config.toml
num_attention_heads = 4
head_dim = 64
bias = "none"
init_std_up = 0.0232
lr_mult_o = 2.0
max_seq_len = 128
doc_mask = true
Each number is 50 + 10 x the weight over its row's rms, rounded and kept within 0 to 99. Layers, rows and columns count from 0. The size before them is the row's rms in percent of the matrix's.

# k: layer 6 attention key, 256x256, rms 0.0869, rows 152-178, columns 0-127
# q: layer 6 attention query, 256x256, rms 0.0964, rows 153-179, columns 0-127
k152 122:32 62 47 62 43 57 58 57 58 49 46 53 54 55 51 31 46 56 43 37 54 45 70 48 47 50 49 70 51 38 30 48 30 38 50 40 50 51 48 51 36 60 53 48 45 57 41 43 41 55 59 45 49 54 47 47 52 55 35 69 58 58 53 43 50 59 57 50 49 48 34 47 43 36 48 32 72 39 50 64 42 52 38 36 43 53 51 33 55 50 64 36 49 42 42 44 52 52 55 46 54 53 43 38 45 37 45 74 45 41 43 50 46 55 40 54 43 58 46 44 36 64 54 38 39 49 50 64
q153 134:57 62 21 59 51 52 49 57 67 42 57 42 70 49 50 62 53 64 53 58 44 60 41 62 46 29 60 46 38 34 51 38 65 51 61 52 43 41 53 46 35 57 73 46 36 35 48 34 47 43 44 70 58 35 49 52 49 39 60 58 56 53 53 47 49 41 52 52 57 49 46 50 42 39 57 52 30 39 37 62 60 74 50 59 35 53 44 35 50 55 51 33 46 58 37 39 58 59 48 48 42 53 57 66 49 46 49 52 62 58 59 62 56 52 52 18 39 57 42 42 52 50 62 53 56 57 53 31
k153 119:42 26 54 47 47 62 51 53 45 42 43 54 65 41 49 46 23 43 52 38 50 66 41 46 52 52 50 66 34 57 30 65 53 54 58 53 49 62 57 51 44 41 50 40 55 56 51 44 68 29 47 58 30 42 74 55 51 39 16 54 45 39 39 59 54 53 60 32 31 52 38 48 37 47 66 61 57 39 43 49 47 57 53 56 46 49 43 45 61 51 51 49 64 69 62 59 50 50 42 32 34 42 53 77 46 54 66 50 58 46 43 38 54 61 74 53 39 65 49 47 57 48 61 38 57 60 55 48
q154 129:47 59 48 49 46 41 66 45 50 29 40 47 64 53 52 63 46 40 38 63 49 58 54 31 53 51 47 63 38 48 61 50 54 55 50 59 54 59 51 39 57 71 47 48 36 41 45 63 57 63 58 58 36 48 48 11 48 65 43 46 47 37 54 49 46 53 45 67 68 47 39 43 64 54 34 57 43 39 55 45 46 45 42 39 56 51 51 48 55 71 33 47 44 48 39 53 46 74 53 56 65 49 66 54 52 44 46 32 35 60 49 59 62 55 51 49 39 46 45 43 38 44 62 67 37 54 36 36
k154 114:37 51 47 53 68 39 54 60 58 57 43 58 43 53 43 51 88 50 57 31 49 58 38 32 35 48 29 38 53 40 65 35 70 58 62 64 58 56 47 58 52 54 39 51 45 53 35 37 52 46 59 39 44 46 50 37 37 64 61 41 59 52 55 45 36 50 46 44 39 40 53 45 60 63 66 05 56 38 58 48 36 46 38 57 43 41 64 51 51 34 54 49 52 61 63 55 55 51 45 56 47 43 50 51 72 58 66 48 47 56 51 57 58 43 34 66 50 49 31 53 48 52 31 49 62 52 49 58
q155 130:45 67 55 27 51 53 38 31 48 46 40 44 58 40 48 42 44 36 47 36 49 43 58 52 52 61 50 68 53 57 72 60 55 51 51 43 46 68 47 47 46 45 39 56 65 64 50 45 36 67 48 49 59 37 61 56 73 50 46 53 46 57 58 52 33 55 38 46 51 54 46 52 56 67 63 61 40 53 46 67 46 63 46 58 48 48 48 36 53 25 53 51 45 41 61 41 55 42 30 61 64 47 50 48 64 51 29 44 73 37 26 27 57 41 56 62 52 61 51 55 55 61 37 77 53 47 37 52
k155 120:63 62 45 53 56 49 61 57 50 48 51 30 52 39 53 44 52 32 54 49 41 50 60 49 54 52 34 38 51 34 46 38 52 50 66 43 41 45 51 55 46 64 30 41 44 70 36 38 52 75 42 43 67 62 28 44 42 46 46 66 54 43 51 55 64 46 44 46 55 56 36 49 31 51 43 64 53 46 61 58 54 44 34 39 52 52 44 59 50 52 44 43 59 58 34 59 49 44 64 41 64 59 64 54 52 55 46 52 52 26 64 43 37 49 63 35 56 56 43 51 44 54 52 68 48 67 45 53
q156 138:39 50 60 47 61 36 48 49 39 43 61 46 57 67 45 50 49 56 49 47 46 46 50 52 49 63 33 37 39 27 66 27 59 39 67 50 53 58 53 58 52 46 67 67 55 63 53 40 39 46 53 64 50 31 57 45 41 66 29 41 66 42 49 55 53 56 53 55 61 62 49 56 45 35 45 37 35 57 38 58 53 38 58 61 66 53 50 60 77 55 58 47 57 37 50 58 39 50 57 52 28 56 43 63 28 38 37 47 52 47 37 59 60 37 54 48 39 55 43 57 69 43 66 59 57 48 57 61
k156 120:64 61 60 48 56 55 49 40 55 46 52 65 50 62 60 46 60 49 62 58 61 48 50 51 52 55 49 37 49 55 47 55 52 50 42 50 45 47 59 37 51 61 66 53 32 58 55 44 47 61 44 60 34 45 54 48 51 47 34 59 40 55 47 44 40 27 44 46 50 58 75 40 60 37 49 65 40 37 51 29 60 70 39 66 36 43 58 48 59 62 40 71 46 57 45 76 40 70 53 65 29 40 57 60 60 49 56 58 40 49 61 46 38 30 54 33 38 44 58 47 58 51 62 51 46 55 47 64
q157 134:56 63 46 55 65 37 47 37 51 28 37 45 56 46 54 51 60 55 35 53 67 26 50 63 42 43 59 41 45 45 60 48 64 57 48 41 22 67 51 65 45 43 46 55 60 62 49 53 52 42 42 65 74 53 36 53 40 50 50 54 45 52 51 40 49 54 65 58 43 24 57 56 67 56 52 52 42 51 37 52 48 58 55 44 43 53 45 65 59 49 52 57 49 45 38 30 52 38 53 63 62 55 34 62 54 38 56 41 46 58 58 35 49 55 45 56 61 36 62 53 69 31 42 48 39 65 48 48
k157 121:58 42 34 54 42 38 52 42 51 54 35 50 42 53 55 68 40 20 38 55 62 37 76 40 43 66 45 43 47 53 53 27 55 39 49 59 40 42 47 38 37 46 49 55 49 63 57 52 52 51 30 46 61 40 55 34 47 55 66 48 38 59 64 51 53 51 44 48 48 37 37 67 40 54 73 46 34 62 34 54 53 55 36 66 64 46 58 50 55 46 50 63 32 38 37 68 50 47 57 40 54 53 46 48 57 57 49 42 41 44 46 47 47 72 43 63 56 57 40 44 47 51 54 34 86 48 44 37
q158 131:68 48 66 58 63 65 60 55 46 46 52 70 38 45 58 48 43 45 42 47 47 60 37 42 29 47 36 68 59 50 65 49 58 44 45 41 53 33 58 45 46 55 41 37 51 43 65 33 62 60 53 47 51 45 45 61 51 56 42 43 41 62 69 38 47 43 51 58 41 59 42 62 58 48 65 70 51 70 51 70 37 66 63 47 42 31 45 49 43 67 57 52 41 48 63 57 35 52 45 48 62 70 60 39 66 39 39 62 35 35 47 50 38 39 56 46 53 63 49 53 35 52 49 53 40 37 49 54
k158 116:36 61 47 54 55 58 38 70 31 35 59 56 46 62 56 46 42 53 58 53 47 65 50 46 57 70 52 44 37 47 61 47 54 44 77 54 49 54 36 56 59 46 41 48 58 35 42 64 53 60 39 59 63 64 52 69 59 57 41 59 57 25 54 56 31 61 65 63 62 47 48 53 54 70 51 64 39 54 56 55 50 52 50 41 28 61 37 63 52 55 54 37 21 48 32 52 54 57 64 57 40 49 29 57 69 65 31 64 47 54 57 42 48 51 61 63 43 52 46 41 44 50 34 31 43 45 42 40
q159 135:42 58 34 26 56 48 57 49 66 55 51 53 46 47 45 60 38 49 57 49 63 39 50 27 53 45 47 46 46 61 51 44 64 49 31 61 30 60 61 64 40 50 61 45 48 50 43 64 38 43 75 51 33 53 51 49 49 52 55 28 36 55 40 51 46 49 54 40 40 64 35 44 53 38 30 43 62 52 37 52 43 32 35 42 51 63 42 54 51 52 44 52 53 52 65 51 50 64 54 39 64 54 57 59 53 44 45 49 65 55 71 48 32 44 65 43 49 57 46 34 44 55 55 53 52 53 42 46
k159 116:44 54 51 37 57 51 53 67 61 45 37 47 54 51 46 39 44 54 52 58 52 58 56 40 47 47 41 43 40 33 66 57 44 52 44 54 56 47 49 45 49 59 43 54 46 44 46 52 67 46 37 61 36 44 59 35 49 65 72 31 56 46 39 36 45 34 44 64 62 47 52 55 54 42 53 35 80 51 33 64 56 59 73 59 50 33 40 43 47 71 54 46 63 51 49 39 61 54 46 54 62 28 40 57 59 55 38 45 59 68 42 47 43 46 62 37 53 54 56 36 44 45 40 44 59 42 39 42
q160 133:57 33 69 46 37 33 60 34 48 49 57 50 38 42 49 59 36 52 49 45 43 56 55 37 58 53 53 43 49 49 43 45 40 39 40 54 53 54 64 46 83 53 51 75 49 46 54 59 52 47 55 38 45 66 56 68 46 62 55 40 48 42 27 49 49 44 39 40 50 59 45 55 22 36 41 52 64 42 49 44 51 31 55 52 82 49 41 63 49 66 62 57 56 46 45 40 42 52 46 58 50 46 37 54 48 50 65 54 27 70 30 52 58 58 57 52 42 45 44 60 40 35 61 40 49 60 45 42
k160 113:34 50 71 49 55 57 44 59 52 46 47 51 32 74 56 62 70 52 53 57 36 49 28 44 39 53 54 60 72 45 46 46 62 47 38 50 45 55 58 32 56 54 61 60 36 39 60 47 51 73 67 30 34 31 34 55 61 61 56 42 50 55 54 52 53 64 63 57 57 42 46 68 57 43 45 38 60 37 48 46 56 55 45 52 41 43 54 59 41 53 41 57 49 69 60 35 38 52 57 43 64 38 38 41 54 52 43 42 47 54 48 53 70 41 35 32 41 46 43 59 48 60 50 59 41 45 45 44
q161 141:36 54 52 60 45 60 52 56 47 74 61 48 63 43 49 61 48 75 68 49 40 44 38 54 43 50 70 47 57 47 42 42 46 35 62 54 42 43 46 56 63 30 55 45 44 56 58 47 64 55 62 65 39 50 59 61 49 50 53 49 50 58 39 32 36 37 47 42 40 70 54 68 47 29 70 43 48 52 50 56 51 29 42 47 36 48 54 60 59 54 41 45 54 41 35 43 39 42 59 48 38 50 46 61 53 57 50 64 61 54 43 47 42 52 43 45 47 58 52 49 40 41 57 48 45 50 57 56
k161 131:60 60 73 44 50 57 46 42 44 61 66 56 44 59 49 42 46 54 61 60 41 63 62 64 49 46 57 49 52 53 35 43 54 51 51 62 42 50 36 45 65 38 67 46 26 49 63 56 53 51 54 37 30 54 46 40 47 67 43 37 71 46 35 49 30 52 48 63 46 63 69 47 50 39 65 70 38 38 60 53 42 52 46 45 43 47 49 56 60 57 51 51 44 60 47 61 43 49 53 35 29 46 30 62 56 44 40 50 46 57 46 50 68 57 48 49 55 51 36 50 61 53 73 49 47 45 54 46
q162 141:51 56 39 54 40 43 50 50 54 54 62 49 44 43 60 39 57 61 48 49 39 54 45 53 51 77 40 52 52 45 57 67 52 57 63 50 59 51 56 49 66 54 51 49 45 55 64 61 72 51 71 61 43 49 51 56 52 48 46 54 58 35 39 47 53 55 33 57 49 67 40 41 49 38 59 44 59 46 30 63 49 57 36 56 51 59 53 46 52 50 50 42 42 51 42 39 60 44 57 46 62 44 53 58 40 49 61 44 46 56 41 48 55 51 67 43 47 45 41 32 49 49 51 45 36 60 43 49
k162 120:32 59 48 50 45 48 49 42 47 50 46 36 27 43 52 55 67 39 47 49 50 59 58 49 46 49 40 49 56 45 48 41 41 60 65 36 41 49 55 61 58 67 70 55 30 51 57 32 60 51 45 67 46 71 60 47 52 70 57 65 48 38 55 51 56 41 50 50 47 56 49 61 57 37 57 56 45 51 59 64 60 39 58 40 55 33 63 57 55 54 55 50 60 56 50 47 37 63 54 56 57 54 29 48 33 35 47 61 64 44 26 42 58 60 55 47 54 62 38 50 61 57 67 45 31 63 48 53
q163 138:57 46 64 64 50 39 54 51 49 51 41 36 63 52 47 55 46 48 47 70 39 33 60 57 59 60 45 41 48 46 35 47 19 53 55 30 39 64 57 50 48 43 48 56 59 70 42 42 42 51 44 42 57 56 46 59 38 52 44 41 52 57 50 37 36 57 44 57 61 49 52 52 48 47 47 54 40 43 52 51 69 61 56 55 28 58 59 49 38 47 49 53 46 54 53 51 37 47 50 33 54 40 26 62 30 60 60 52 70 48 46 56 68 63 44 58 50 46 50 71 43 49 53 48 53 62 46 26
k163 118:58 50 60 45 30 53 32 16 64 67 42 59 44 53 46 73 37 61 44 59 46 66 53 57 38 56 40 43 60 50 44 34 45 31 40 45 41 58 41 75 67 37 48 48 53 41 57 36 49 65 46 42 41 48 44 58 47 41 59 37 32 46 37 45 44 44 53 57 36 47 58 42 42 64 31 41 47 50 42 45 42 45 57 59 32 52 42 55 45 60 59 56 67 54 39 60 42 46 51 44 38 65 67 63 44 40 55 52 50 64 55 56 38 52 40 44 55 54 57 52 62 45 55 43 46 55 60 68
q164 134:37 19 54 80 51 45 44 40 43 44 69 36 55 43 49 58 48 70 33 60 52 62 46 47 56 45 44 46 59 45 48 51 32 44 36 39 32 52 42 58 47 47 43 39 41 45 63 31 52 62 45 55 56 53 46 63 60 58 42 26 47 50 46 64 55 52 46 57 36 39 60 54 38 27 42 53 46 53 66 56 66 57 43 47 50 71 60 51 53 53 49 35 41 44 48 41 34 38 64 52 46 54 71 39 52 51 46 48 47 51 62 58 45 48 48 53 33 45 67 52 48 50 46 33 37 71 49 57
k164 112:70 33 68 56 60 54 53 46 62 43 58 52 38 61 47 58 53 46 36 43 40 41 44 42 39 55 63 57 46 60 62 50 31 67 73 54 52 43 35 42 63 33 59 44 43 64 45 54 57 56 51 30 37 42 49 65 58 51 46 36 78 38 63 46 56 60 51 51 53 58 42 46 56 47 37 45 55 55 56 53 46 60 67 27 50 62 51 62 60 52 46 38 64 37 44 30 33 54 45 51 35 43 47 62 60 44 54 61 42 55 52 54 51 51 57 52 35 35 39 45 45 37 53 49 52 43 46 38
q165 131:63 34 51 46 50 45 40 49 57 47 44 53 69 47 47 40 60 61 39 57 70 32 59 58 55 71 59 64 55 51 65 46 51 51 47 60 47 57 48 73 73 68 54 32 58 51 58 46 40 62 15 39 37 38 44 63 45 43 45 43 40 52 57 48 53 54 37 47 51 56 51 61 47 47 49 59 70 44 58 47 51 47 57 54 52 46 58 50 56 49 49 26 38 49 47 57 39 53 34 57 54 44 63 33 42 55 40 42 59 36 55 37 47 41 45 59 48 33 55 69 47 49 54 57 55 49 45 59
k165 113:58 56 54 65 31 58 68 48 57 42 64 51 52 55 46 56 61 41 54 56 26 40 51 31 55 53 60 54 47 42 40 44 43 49 48 48 56 48 30 51 60 51 51 41 53 67 58 54 42 53 59 50 45 72 35 54 38 58 58 58 75 54 47 56 44 48 54 68 39 59 55 59 41 50 50 54 33 53 48 55 55 50 31 26 35 49 53 52 54 30 53 51 55 35 46 46 42 42 32 44 49 44 57 65 50 42 39 81 64 53 46 42 52 53 67 47 45 40 46 44 62 63 40 51 48 36 50 45
q166 134:55 52 51 50 53 63 54 50 51 52 50 53 61 61 49 58 63 44 52 39 36 54 57 46 42 54 55 39 48 36 53 45 60 55 50 43 55 66 52 50 58 50 33 36 28 41 33 53 76 66 67 48 42 50 49 34 56 43 56 49 56 42 28 50 37 60 37 64 49 48 49 52 36 51 50 48 42 37 50 45 52 31 56 52 52 52 55 54 48 58 48 42 51 62 38 26 43 33 44 44 43 39 48 50 40 44 43 60 42 58 37 48 46 48 49 37 39 34 48 47 43 60 52 64 50 53 52 51
k166 119:53 65 49 61 52 60 61 33 53 50 63 34 48 52 53 71 46 58 55 52 67 58 46 43 41 51 52 42 50 58 45 38 44 55 50 39 41 61 58 54 57 40 49 50 63 32 40 33 58 41 72 44 48 50 48 46 54 48 40 63 52 49 54 42 40 44 51 43 48 62 69 50 30 44 47 64 50 44 46 42 55 57 44 60 24 60 63 51 39 57 49 52 53 59 51 42 45 68 45 46 50 62 45 55 54 48 63 57 48 38 59 50 52 55 37 67 53 34 56 49 56 38 64 52 48 61 44 64
q167 132:48 64 59 40 70 45 57 45 50 34 52 57 37 43 39 66 38 34 38 40 47 46 61 68 60 52 31 36 40 49 57 33 62 47 30 44 65 72 46 41 47 47 73 53 50 32 50 45 53 47 46 48 54 51 67 38 63 50 54 33 44 60 44 75 72 59 34 46 46 52 45 49 48 42 37 47 62 42 56 59 36 54 53 42 52 56 48 44 54 50 54 44 58 44 54 46 41 58 40 66 55 47 67 44 45 48 42 49 47 47 64 48 70 50 46 44 30 43 46 62 58 65 35 55 50 46 40 62
k167 118:61 33 52 44 74 55 42 46 45 56 27 51 37 49 55 52 49 45 45 37 52 57 41 51 39 51 47 28 49 34 42 52 38 56 49 67 76 65 64 41 49 62 45 60 51 68 44 48 58 45 56 48 66 39 58 44 57 52 42 56 22 45 68 55 54 54 49 32 49 60 52 30 44 45 56 54 57 63 54 49 45 54 52 52 33 52 39 51 52 48 58 26 59 47 47 36 44 46 49 62 62 57 49 59 44 62 72 50 49 47 41 53 26 59 60 53 36 33 68 62 47 46 53 42 46 65 50 60
q168 129:63 59 46 49 64 74 32 63 50 52 46 43 55 66 40 48 53 51 37 47 44 45 64 63 45 48 38 30 54 22 46 59 41 49 66 50 42 64 47 33 70 61 46 46 63 53 53 66 67 50 46 47 69 62 57 37 56 60 46 61 59 51 49 43 60 62 61 47 50 54 39 50 41 43 54 50 43 42 61 52 51 62 37 36 36 58 52 42 57 50 63 37 44 63 61 42 45 54 59 35 60 66 38 49 51 33 60 61 35 51 45 62 55 43 38 47 56 50 52 40 40 56 33 44 46 56 50 58
k168 118:52 33 38 60 43 55 42 46 54 67 60 51 48 63 43 63 41 52 51 40 52 63 64 49 54 48 65 56 60 55 51 31 41 55 40 50 37 61 47 57 45 52 67 48 62 37 49 41 45 38 51 41 44 56 59 45 47 39 40 32 45 31 54 54 61 60 70 77 51 56 60 50 37 46 46 61 58 51 45 54 65 58 37 47 41 50 54 32 67 53 49 47 55 61 45 50 66 50 66 53 52 53 16 45 41 38 55 30 64 45 60 62 51 44 42 57 41 32 74 63 40 55 42 49 54 54 52 56
q169 131:46 42 42 43 54 44 54 52 55 67 38 45 64 43 44 47 43 45 56 57 57 46 68 63 62 60 29 45 59 45 66 64 47 51 67 56 67 43 53 55 57 45 43 56 47 31 67 37 60 48 51 63 47 51 38 62 60 49 45 58 54 42 39 34 41 37 67 50 48 53 46 47 44 59 58 62 55 53 59 48 46 49 30 33 59 51 57 30 60 48 38 61 59 63 52 48 56 62 40 72 55 46 51 42 48 58 38 37 48 62 62 38 60 59 40 49 48 66 55 60 54 39 48 59 51 51 33 50
k169 120:58 39 54 53 47 49 47 47 46 44 40 58 31 51 58 68 51 32 48 33 38 54 54 46 37 43 44 55 43 42 45 69 65 59 52 64 44 70 39 47 49 42 58 47 49 60 52 50 46 45 56 43 65 58 28 75 35 49 56 44 50 48 41 49 60 59 39 57 51 49 52 53 37 47 52 49 61 50 65 42 36 47 51 51 65 38 41 49 75 64 28 35 45 61 65 40 51 67 57 55 51 68 43 46 42 52 38 46 48 49 40 42 59 34 54 52 47 66 37 31 53 65 49 63 34 57 56 47
q170 130:27 51 55 53 34 41 66 42 41 48 56 52 57 48 45 55 53 46 40 40 46 57 51 55 48 52 43 38 66 53 25 60 56 64 42 34 51 50 54 53 52 48 47 65 73 51 45 53 51 36 46 66 59 48 35 44 49 51 50 50 41 35 57 58 57 44 65 50 50 71 43 38 54 56 42 45 52 45 62 30 40 37 42 49 66 35 48 72 64 68 30 57 51 45 47 41 38 65 36 56 29 56 33 51 37 71 67 69 47 44 44 47 56 50 34 46 57 38 55 61 67 48 60 40 41 56 52 39
k170 116:52 46 63 54 55 54 45 55 54 45 59 43 60 40 61 54 36 61 39 46 43 54 60 49 60 49 49 50 64 60 50 51 62 63 45 51 54 54 29 58 66 59 39 40 52 71 44 36 47 54 42 77 35 33 60 63 57 49 53 46 42 65 48 35 47 74 51 64 45 48 46 31 63 55 52 52 56 63 48 60 43 56 47 57 41 48 66 49 57 42 50 61 38 46 52 37 40 67 58 57 38 45 33 55 41 60 46 41 42 38 41 59 45 52 38 49 33 50 30 40 59 55 40 69 38 63 44 49
q171 137:45 64 70 57 41 45 64 50 76 65 59 62 53 41 48 58 49 45 52 54 50 50 66 47 61 58 49 26 61 53 33 47 42 50 45 37 31 52 37 50 72 49 64 55 52 44 43 57 55 61 39 40 53 43 40 48 35 49 50 50 66 62 31 50 52 58 43 46 35 31 36 57 46 37 67 63 50 40 56 27 41 58 52 36 44 44 51 46 72 67 57 59 52 44 49 53 43 44 35 59 41 36 68 36 39 58 44 48 55 49 54 34 61 64 51 55 67 37 54 52 60 50 44 34 42 64 51 28
k171 114:44 39 63 69 46 60 43 47 50 46 45 45 48 45 56 42 42 48 56 29 39 63 60 64 40 48 46 49 58 31 33 35 50 46 63 71 44 68 48 29 52 63 69 55 58 56 49 65 51 51 63 45 38 53 31 45 55 47 48 39 35 63 44 51 29 48 49 43 33 52 42 59 60 61 49 52 70 72 39 59 64 50 42 38 49 34 36 67 38 41 40 37 58 40 47 14 43 56 49 33 66 59 58 54 56 56 58 63 47 55 34 51 57 29 45 51 48 51 61 83 59 56 50 59 50 51 60 53
q172 131:59 57 58 36 48 55 33 67 65 56 63 54 59 54 50 56 48 50 52 40 37 55 45 64 53 65 27 56 41 49 48 73 46 35 52 58 48 80 65 49 82 39 51 46 43 65 48 50 52 63 45 36 45 51 55 61 39 45 65 54 51 61 50 44 36 50 36 55 38 51 47 46 54 34 68 40 49 49 42 55 40 51 53 44 50 36 51 43 66 43 61 43 37 35 53 62 58 40 55 52 67 33 65 56 42 31 44 50 63 59 51 42 52 38 48 64 49 39 46 60 48 51 47 60 42 61 51 46
k172 118:68 59 56 29 65 44 50 37 48 56 61 33 37 49 52 37 49 64 46 41 39 62 68 64 38 48 42 44 40 52 56 47 34 53 46 53 42 68 58 43 54 51 61 67 39 34 59 57 34 58 71 38 52 69 33 43 58 60 37 54 47 47 56 55 56 45 38 48 44 32 39 67 30 60 46 53 53 64 41 52 67 49 63 69 58 47 56 45 46 50 41 38 64 43 45 57 37 66 49 45 44 68 48 39 57 44 46 58 62 70 40 53 42 46 50 46 45 41 52 68 55 49 38 70 44 56 49 48
q173 128:37 46 59 54 77 49 55 40 46 44 48 41 58 44 44 60 51 26 59 60 54 39 58 47 36 40 34 46 60 65 49 40 39 52 40 75 46 61 48 42 59 43 50 61 34 37 26 55 60 56 44 35 57 62 55 42 54 70 38 52 38 43 37 47 45 54 41 46 48 60 58 41 39 36 51 45 47 66 61 40 48 33 34 45 71 59 31 51 46 55 33 42 42 56 41 43 51 44 48 59 54 46 67 62 37 60 49 43 57 55 48 52 67 66 56 62 32 57 37 56 57 44 53 43 46 60 56 53
k173 113:48 38 65 44 55 63 64 55 50 59 62 60 48 53 58 58 46 49 44 30 48 39 52 43 40 32 47 50 56 50 41 55 44 51 51 65 47 53 49 43 55 43 45 50 65 59 65 48 53 66 68 25 57 54 33 46 50 60 47 42 67 53 50 50 59 25 62 46 62 69 52 46 49 57 55 53 45 41 58 61 42 48 62 44 53 50 50 32 46 40 46 66 60 50 31 43 49 52 72 37 60 34 51 46 57 62 59 56 29 36 58 42 46 52 58 45 49 40 45 56 55 46 27 43 37 60 42 44
q174 145:54 62 46 55 28 51 58 42 56 47 45 48 56 26 61 63 62 58 37 36 55 52 48 54 47 43 58 55 39 45 45 35 56 49 57 45 61 45 44 43 43 54 58 56 37 47 50 55 38 43 51 40 42 38 36 60 55 34 56 55 72 41 43 75 49 50 38 45 45 56 55 66 39 44 69 56 65 67 39 35 32 61 67 60 39 46 53 33 64 39 61 52 39 51 52 34 34 39 60 66 51 45 44 61 48 46 47 57 60 52 59 26 42 53 40 58 54 60 59 62 49 44 62 46 45 36 62 51
k174 130:52 65 45 61 57 55 53 40 56 29 34 40 33 40 59 48 50 42 48 57 72 50 48 52 53 59 52 49 65 59 38 42 42 57 49 51 69 41 55 45 50 45 42 45 44 54 58 58 48 60 50 35 46 40 45 40 59 48 25 43 55 63 63 51 56 51 51 56 54 43 45 45 47 44 67 57 61 32 32 58 49 51 42 60 46 52 69 48 51 42 59 69 49 78 49 42 63 55 35 31 52 76 66 61 51 44 59 55 58 61 41 52 54 55 62 57 47 36 51 61 60 63 55 38 53 54 53 55
q175 126:55 48 52 30 25 48 31 48 51 46 58 44 37 68 44 57 60 49 53 54 63 39 47 44 56 55 58 51 35 48 59 77 41 56 54 40 74 41 44 38 59 35 29 47 45 51 48 47 50 38 50 53 52 59 54 54 55 44 52 55 48 41 53 55 47 55 59 75 40 57 49 47 60 34 48 46 57 79 29 61 51 45 47 65 40 50 50 66 57 65 72 47 46 67 48 58 49 31 63 51 44 46 53 48 49 47 47 36 58 62 43 37 35 72 48 49 28 55 54 48 53 56 58 50 55 31 39 55
k175 116:46 66 64 54 58 56 59 36 47 54 38 44 46 50 47 61 69 57 44 55 79 40 55 54 41 49 51 49 57 59 40 70 56 53 37 47 55 34 44 59 47 71 55 54 37 34 64 44 30 59 61 61 54 66 51 44 57 43 46 42 54 51 57 71 39 48 44 54 66 48 56 40 33 49 56 56 35 55 54 47 30 50 48 59 56 37 48 55 62 62 41 66 49 41 61 64 66 69 50 53 50 27 55 48 52 37 51 59 45 66 44 46 75 29 67 51 65 54 54 61 49 33 58 49 63 33 49 62
q176 135:67 31 50 39 40 51 51 48 40 48 41 53 58 36 41 44 58 44 63 46 53 36 42 61 39 59 57 75 45 54 63 45 54 53 55 56 47 56 63 55 55 49 60 62 40 67 49 43 50 45 50 38 43 48 49 50 66 51 48 65 55 47 36 52 31 48 27 64 53 50 72 61 29 56 53 43 36 49 59 59 59 52 39 50 49 42 36 37 64 43 64 64 53 65 44 61 40 47 59 63 54 28 48 64 55 53 59 51 31 51 36 46 59 55 50 46 48 45 48 57 42 53 49 46 57 53 49 42
k176 122:59 55 53 45 54 37 57 63 53 51 52 52 42 47 55 56 59 56 58 46 45 45 42 74 23 51 57 60 64 45 51 64 59 54 48 56 54 58 58 24 49 60 45 43 48 54 68 43 43 52 40 34 47 44 45 46 55 69 47 44 67 51 51 36 73 42 42 32 53 52 38 71 32 59 38 57 54 25 30 42 52 53 40 67 52 60 44 44 68 42 69 56 52 51 66 35 54 49 59 55 48 57 41 52 62 50 48 66 50 48 57 54 49 52 58 48 52 50 46 43 50 50 51 44 48 50 47 56
q177 131:49 53 51 50 60 42 53 45 50 56 47 50 39 59 61 47 44 34 52 22 61 45 66 50 52 50 33 36 28 58 52 33 36 52 30 61 38 56 65 58 49 55 42 51 54 55 37 48 49 47 54 34 46 53 52 55 46 42 49 60 48 54 51 37 44 65 43 40 49 53 42 62 47 41 28 60 50 39 66 53 49 37 75 49 70 57 52 56 50 40 40 35 34 45 54 44 43 31 36 46 57 45 55 47 42 50 61 72 53 46 68 45 45 46 31 48 50 43 49 58 45 47 43 72 43 31 61 58
k177 115:52 35 53 41 47 62 39 59 51 43 46 38 66 57 57 56 53 45 58 75 37 51 38 43 65 43 59 47 55 48 37 18 44 44 41 38 42 60 50 47 48 55 36 57 53 48 53 48 54 55 55 45 39 50 44 54 60 41 64 60 37 73 68 56 50 55 63 65 58 47 36 68 44 53 32 42 70 50 65 48 62 55 54 55 42 50 55 35 30 46 51 55 59 48 54 58 46 30 47 42 55 66 42 62 50 47 30 43 36 49 55 45 44 57 56 42 36 41 74 49 67 39 52 45 61 50 53 38
q178 125:55 54 59 49 63 57 51 39 47 73 47 37 51 35 61 35 34 62 51 65 35 41 48 44 49 60 48 33 47 45 56 45 41 35 79 49 33 35 46 57 56 52 33 55 57 48 63 58 59 55 55 46 62 65 53 43 45 42 43 56 41 42 44 53 46 51 45 39 53 46 42 43 59 57 54 33 60 58 53 31 55 53 34 62 39 64 48 48 66 38 62 49 57 41 56 52 68 44 51 44 53 47 49 45 52 38 55 34 60 40 38 38 63 49 56 45 53 43 50 47 62 60 37 48 72 29 55 59
k178 115:58 47 36 57 47 59 41 43 44 52 50 50 33 41 61 39 73 36 53 63 52 54 73 52 56 41 62 41 58 41 51 48 30 46 63 46 47 50 52 66 41 67 60 46 39 57 70 40 37 41 46 54 56 38 48 48 60 56 66 62 45 43 48 62 50 60 46 46 56 50 54 40 60 33 14 51 49 27 54 44 40 62 48 45 61 61 37 65 48 42 49 44 41 50 49 48 37 35 47 36 56 44 40 36 34 61 41 63 38 42 68 40 57 41 36 39 45 58 59 52 36 58 64 57 69 65 53 40
q179 131:40 36 51 44 49 31 61 43 58 52 53 57 56 50 67 38 47 64 54 48 46 49 43 54 48 45 38 55 42 41 57 31 44 44 54 48 37 45 30 41 50 47 49 64 64 65 34 53 45 31 47 61 51 58 69 36 55 54 53 47 52 44 56 57 63 51 35 43 77 38 42 62 48 56 52 66 55 40 72 50 38 65 45 49 54 30 47 61 53 52 43 56 48 32 46 54 50 50 55 47 51 59 67 44 42 46 47 53 48 48 58 56 55 48 69 43 36 38 53 46 44 56 38 53 46 38 48 57